Part of a small language model's weights: width 128.
Each number is 500 + 40 x the weight over its row's rms, rounded and kept within 0 to 999. Layers, rows and columns count from 0. Numbers have three digits each. The size before them is the row's rms in percent of the matrix's.

# layer 7 MLP down, 128x512, rms 0.109, rows 0-99, columns 128-191
090:571529550494507495437472500492400507433425476548488529477458429527512500497526505473475523602490496484474510480543482550511483522536503510516496472503502465496480508512494514516498477531492507
091:562450450523559455476477424443459493487462525522453478558525516503536523455545505504500503493439536505505470486449534572486515530534472528506435514546463489504517436504425492418448443474442450
103:486496476510529444522452462538565422580499511472469475549532489533544461610500454499571482522464502433472557532533523476498535465542477493483424492523411521484515505501463500574524555477509554
093:513552470550500524579429538561438519550596440517441491485522490493476500565534502526509462492474484489525530486521523476468519506477483498561469469512522416508479519495534466500482442486548533
154:494495528482425493491500539497528526500423533418489463519484480510538324476490466568510550482474523552527541581514522408474494505506542529525457587437486498561441483528453473489540534520510488
102:561515498462526408434467535524447480531499533423528457482513430531508500497513551449454544481528498522510473492505482496510468445559478521488535451497473550500524445519573531527475536521449458
103:558464521510482547423401512538495473492516523417500472533425479526462527558488482598507527475454545496455512449507482536495530484502519465558506574513416553508526502547502526495408526489495525
095:508514538567519511457512550535542492489548455461446485479500480482533554466520481435465479525446514531464471481565585544503451465480508481484469498478514538524523445437474485489419477525464581
094:539551491458484508493569486492549507472454439451498531511482524439509499525467434471522586487495564436523474516533432520581508487489498479544517494439473462468463542545477590511481506474520458
100:452500478467493456533496529459560533467522538496518578556477550508491470528560474538515458483517541531484602549474407486472488510471491539476447538436529481507502510484475520513518459472454447
101:495497507481532484531462517512560452511480528465502535521506481498471517508560510527502503514440504508545536472493527539494554525436461539463386530522460569507495415476485538515488478489466413
092:465411530473469493526572484578507488474498527421553445517581507505559505481432519476528470443504547508562470549523534510479511521501540470467489463457544488505526467463532480535514486507457532
099:523468533481551451496524470533456521532471421538478509542490489472497578558538532469550450461576466477503452449487581397440485543575528539479474482483485429528516518439524450442550548458519530
075:551494521497512455420474500545436492523525493489506469487528522459459585465549484419570560561478535507521559484477472536515596476495459446461630482488531537541483478488492568473459503540498496
097:486523527431525507423537476449472499527481468536591517497464536491448458565491510546514467491503491504499527475540432551538537550525453460508424473568507570483538464457496550486515519551529547
090:451507511604466477511460478482472487507552537504496539491510575550517494508485498509593512504551484604510481558470492546517509521571500479524484496510490513494571522455524533473526492493473497
092:473441463499543472521608568500480501467520533500457478532550502532534498511536505529512535522559496503555483464432534524543487476463539494428469541517565464512548550494467482461542458499524518
098:437477511436479597460545493432580456447502435464485559526483523487480525480530514487498509411501550490548493546511496552452510406531516533477434558512553451520484489473495453549565472500456497
098:578554379507569496557503441509542528494499451644488497508436471443457497547460523464529470544522434523483500478470568459462494487465541473514501490538513452546508585507512531507517462415382503
105:508481513446499571562504458529557435474594525455510436568549481520461475501504439536446439418568479535496527506491481469547483527435440487474559472444458458484497447501493532427403483512522504
103:476503494477504498445435496492468457535525467501576495505451484457442542480478504508549536434436515492462491507568489533475462488496496493537534473540437474550498423575521439470570501554557543
097:493467548556531479573482448491541514530488524499467539511418536509512526534554616445507450411442542499480550502532443501530563451466498464512573503513555522452540502511482552463510486559477555
104:534575476550504490499562442450511470431515534534515469480436471473530458463504466510557408532546517504464528456499464533436579520492459451496515468493525494481472513491597503523521570468542533
104:405593556475514488479424451466533563440470508548488563503474496488523502502529458556465518519462501452485542473535518473521508522503424506490464462466474474508503491567474434560495523475495516
103:529482454528508428465382568526624493503470522494508593499541459519519502574480546497521489615456479474523456521547560498518481482508473506558492524472570542495494442552522462582541487546497518
100:475516486481495466438445483527487564471414449482437546532452428462509532591446510534514474486431505469510560496552521433464528509511506460513432554507530471532462520553451506510491500475557507
096:446531452525477514488560558507523530541481544517477446481485524536496465427437469461479470500450437460522454506592483553554509454466511522490513514573461500463498572503588509512419453484527562
099:541450510523514447551504534538470511500438501484499485518514457509537526485503478449513556500535531486551457519465545497464452514482535593508526519501473520570558487511447503504553499458490425
099:501535469496547448545502491530428505466515497515529503475486532510467466475483536519532468427524552491516484475463574391449520509505525469473498529499511529484543474445415507507518532409556454
103:446577474507498493500520506507427584477569484410434518515487535551515558542447487491480455550517500546497401494430482490501493513489501536481466493521454495511545489453471517364472446562506522
097:551527559407496522445489569509503480462560490521513483433441533513484521528475428438462488445490534471506471527531504447555482474498588564512542531471479507534448428471519468517445520493492530
098:468508514515539540502485506513514490438533505514515460466499456415476474518525491522540493473444558521500523507531554473477441512504469506416476470505546439473463517530489442465592580530494611
107:538491552537500453409513473507553507517495515519493463469529480547490517520489494486514493572424537529546580541510541526512471420504517535513568479444524473552449527572515539588517474592507543
109:532500457471560501515499499490455476524470522534543524444528498510528533476529454499545510567477493483571471478501538469477441481607461453453528484517440519485525602567502461467573480492526565
099:481502541482505497524495494486546505530545590516510516483501482513490481471519494513491526450486458544521543527484559498526400563554558565519508553461576482567531535509568475488470572552507526
097:473496514453470489506557510532469476520540514499466460514518500490509486475468594518469559463479520577428474489502457509438447479470403478517503471492434554438507523483437441488536474408509513
102:547499420563491449517532488486410562540470434547501442521526529475538520502432427482414526533485486522507540502471455464549575517495490506561527447471452506488504490512578464455506403417490479
104:505587510501503438552492498467481507512526565475447474551532454483490474436488616526498572489453500526479467545483512470485531461526525496471501524459536518562535448502508481474556503579514488
099:525515520457462492463465527505441463574475517543483504476448544505533529447566500493551514504514460525500502537503473535496447504463504509500469465475431529462526500512452481480479550536508503
089:501521519435519439492494469415524524479486556445430502537541455559437509487503431513472514565461523489495573478553487504461506482558478500497536464471489539525474518481512559488555498436479500
103:583426499468393563491578433504502520514530512505538448509527512543579513495472440545461524532610530492464454451509486544523509481445493466446487495494509566494498524490456527548511461576519536
097:535459455521452476549448463540397629494527462454498556497529598503501505599496479548499543614476460496448451483470495551501532469454471518482562460471524529456507569524468462502504467540458464
099:492475545525502433558507525500548462552517483460435564431496470522548474489489519484521502530569479559505512566421492508459494459453557563514494537498506435546501496523462584473567509501550472
097:530449542556594470415471502486528487453568534497520477475486488459517424516485483515398522526459503463424495457511428506520401485546450499416387453470526562485497586533517492494440460452449531
093:504543443498530442477499456509451423538519510520513478545525589488529465468454573473444526424521501521538484555479516494459553514474576533485476485489479523522439485470544498509511460514462443
098:514492508520477470564436499498522475513525457470469490563491496485492450499496462542523532460435453452461606508536493453508490494496468510516529542478567495486491434472454554562462455462465475
093:520455502531473621405450536550485521538467533544476446487532494511494508500514424486492540511542483474485472512506450541539488478447468446580446520510440474479515529539535490512473363518559452
102:436498587472549511531441498506477456452530470445470507538533454526454491461502483481506452526463438490504594464498547488505515449516474435521518545483541544516508554407521485532495447523460385
091:535500586553512452550456504504491472443523560517475547529482503524549431563520555459562483369442531518496533517484530449438513523565492509538471476529597566469451440565502460478503477466440397
101:493536444563503546523491500534554458545476495513404534513473519423517485520520556522529543437561380404514448504455493529488534508458540535453464481509449469502593443545461484501509611526493445
091:430532467498444526458517516541477571510466568449531471505549462491483536518455465447550472435482484443474482459511512490493459529498441442529470437508476507468509476515517507519506576515469554
097:453599446536500519469483530489502573459465509575462494515458555440467529461545532519508484491507471428470440521493499499423451442478493518495553504507512555425494561570481526542500516513592492
101:481407472522538513602487482466506522464522465550433463466505450485465481562411495449508445541506508564433555464503493545467496550457482441538502451538496490494435559534547505472483459560487531
099:453427484468519460518533484560508496468470450457451520500490494514483504600517567526527531508562499547519512510411512465494503494526539539562554566513438479568473462448464490452515531509435527
096:526504441486501509501440417514492617468463493512540470493507566563485531415494492551570499477417431543497475471463536502502484490496536509531510474475532483474539489541497497578554563542482518
101:511475475481509534596493483515469575464458539449496483515435481453466463576485574497418409434485513488472490457599537484452556505534445507447490481538447432486488473557517507402527487434490400
103:441499506429456541376543472438490592471527418505459486481473502488464537494528416479489579500492517545479504480546491483512463511513472465490432496482527495490521528471526528553470445526452469
093:505548521516421554452484511547561369495536588463514519506505461510470489467474496478573511434517463495558502522502517431464453399427479472396458513461560525538588530478562496459463496472506454
103:444447388457503471561530483515580486496486516569450482474495455507579513523549503560460534561460435413480404469510464522538487576426485526531476415461522540461473551500522502512501432476526599
095:488493451533469563453550550515602472459476458490509550522505429494494519559448437544534526536545559506567602549458501431459508517545497488504571517507540451512533499493459533562506506472482458
100:419399376515469447495508525480532495465491516518522514533553588483584555498485527508489449509492515471554498539492537463508533509501577545552514510503540523519490565510500523438525501494587531
106:496507473514589511498507516476505553512498477543528507517500468530473475510543533480476483473533447502502547473532537455481486441515481518525493514567458445491505501515486490543510495464499494
092:470515485473538522439472469471444440494471480489511499497530480491475506421590467515542509509522449458441549491498497540454610501456551472576520511522584495466527469556516529524517502407532518
097:550474503494503509471528484476522503523479551500545491453489486488527481493509527530483420478456530435532487487487499535490478574495492504562522489532542553435522527502478505511459543536590437
093:437502480562479535501535524536531554545515521516526457499465501494400507523476500459457521514512509516490451522548489504504429535477493482491454550574532463551544400521473467465519527464594456
104:469529436542485532533605479465435511453498521486458472488473503507502516465571524514545408510512416541492483513479463499553499591439509463481514449495539583507449500461446497495453514566561492
099:525534499505416473532498459496434613513475508466495516520530496493567543481505530518477535593477531440543490480535497531511556486520481507443525502504463452463565518422458523517572496475411551
103:563453567479516471529416476484521494439444549502485450503488499429500499443490500485439503503513464460472482521464473515552526511488519536571523510466488537543488550523574482537527452484499436
105:485502485538550481535451468491505479460552518561581468561470479488473514482450541585486463474501542526503536518511519403489428548469496539541479456496468500526504454498509504468495488500466505
127:498555533541479541526515490399513510503449440512496495468450503431431402493504520574503416444498486487469533493536535472499464460448517515510518498480535510532509450505545547482523575524468476
099:525512509456489511485535554532460478576453470528504585469546537507517482585517516500535424429529521509494450441506542480456522522520461449509493507530446429514448506498494517506446506365547520
098:448412489453451485477505517457551480458509503537498498475542455480514546488504448515485391479500483517508592534474508542532489532514536500548547491450475513486438555539492533528498479498505534
105:420557454529547494483504473508500527517467508529526503511489541554528478413546566443485592518472436478465432539475493578573498498508464493449553484540576408534477479456507515483474527437513482
084:508505535461507484537489471545564503482536404456565493496479511461455484494444505482581497530457522533498488498503477503485505567405530471531528475481480459491520471405439425507458587537588515
094:497507549446464558397508560521479394513540564487509553472458557472540485472512551438511480417484536471550500516487463447506546518460511562494522537441479447551499549511529545532542499463473501
093:475481474571492566510430436490530394504509524527452506510516459495530423487486512555437488490497431541488479514511437506482491569517492512543469491585470440478470476492507435465479492558512479
096:475542504530440537545503519575479487483530549481548573476543483541505520459445472492477513535435480500560539551493438484529459490444508539447541515522543427539487549507469512520510472554535507
110:514468450470443486500531558445449408532531527497551454536564563576537525533462482490503498532490554509487464482527491517532482485477454534450546530486490528470542533542435500497506542526461517
100:524490479497505561489489464496541533468520498543531513502519521545466540496431471552506530476492460440508528480526458540502470517551522499488529509504504422509553495463499501386521467588510492
101:501537536516457571532486468431546491416451553530515499490492481460500495496526446523481566460524485493494461503565562481497487414508441449537536450487454534483392535555521458491554524519449441
112:459537502505395550515461544443426518500522408539573515505502559543500483447488537479507482471510498500537568444430544457561528488527519500586438541482453602492545525484489511499452460501428491
093:545541497495474545471506480474589409553497507450492454444477476499474491521512530510393494427464494563492527488572412465494526538568516511551529505483419456524458491492476481514464500530449557
106:517460569483421504521555439529461479499509476484472463497503521535465472507587419507546405497591492518471506460588520475500484543650476537541478448497497467500537553481507424507486534509496487
096:504453543498570495559534518446493506488454491509478586500514459470468481568465540467479406510454453552454462493526518481498526509523491457479435500480526512510531448499474516517486545593396466
096:440465488471543491494479515572441517431469458534516467404523513481515517527539443495455483509501478501507524462509523510473453532467508555493473481434470550516501583533486512492440517496490482
101:516598514471485480520447533437531484540540494479538492489493550532492485549530567435456544481540533541483464475590533546555538466468495486519521499506511551499486541419499466504549570591500474
095:457519569493450571482523420484503443445517472481505437437510494436504519412462509491459532533541441467487517551473503612463432477511503489524616485494444474492541524479536429483505487480498458
097:565452529442574421493476456549431500469539532504485468499484534477515528451563421398554451510485489516478557540491561452545465531510519461567486492459472501459430497504481551469472553510484484
101:516540486501440506457546496567481467507510466489500527516472494508478499493477547469537436539523501451491551520549469543507511462420445479550550471469502504516497469511515426529495516444495444
101:429488483537556410478498561456442530493534509482440491484593533482494489496513487511579426449500497441507469473479546546541529496508506527540523490505523492503438585438554512466467516468502467
094:502399458529450488497512479496526501568476454577495516459542556468576471476539479540497556555455551463472555481560456471565550553514432418502494457547521505448508504480536457581500485476446556
102:549501458479553507472502483488532504538502440569540533522489506478515436432525549486491515476490520462459498462440502448535558524527422493549529427490474504419453517510521505539481502524570519
115:506434475493482447518452536507475520516428482412548479534537522556518480454465443472544497548617507525516475541632497538538503483445582538467476511471520457489525531460481527502481462446558591
110:460544487495523516460532479460537465543488536484495459518533500521474498511448507497517509515486509499480476504521585490508485505505529446436480568468507498481524482486440527482413410596493498
094:467516490507560534535495511420510558481466498539430515535502549491484521485567461566471605547536481464524483566512521491525521450476476524532491498487528503509509488424505386504506552604516411
102:542503485543530459543519444509530547497520546415531501536492528495559535456509459541582429461469462477507523502416479588514552495509531470509533483493501520509500436542566395479530453408444526
094:547482522418521462456461587504472538498543521473550489493482481479489485478465494503546516544511524523558499555441462549450505501523570498539478534463439480478501483521529537550449475426510474
099:481524521483471524530516501460545448610512548476465514513448480499505533468500435467469478583469430490468556486449490551526420550621493456509552518494482448507468529501520556433463470531542496
103:597564528488467535477521481568483535497493525540495479476395480538381485573526516508508450484479486484525600546569465554510482476548495541498444486528508482572563545516469490634451553482513475
106:510518487508506523532552546508480528469505554514513471527519454491568528552431488484426480483468515555534431520318524531545536457428559459466492513498489516516457507562546545517487489586536501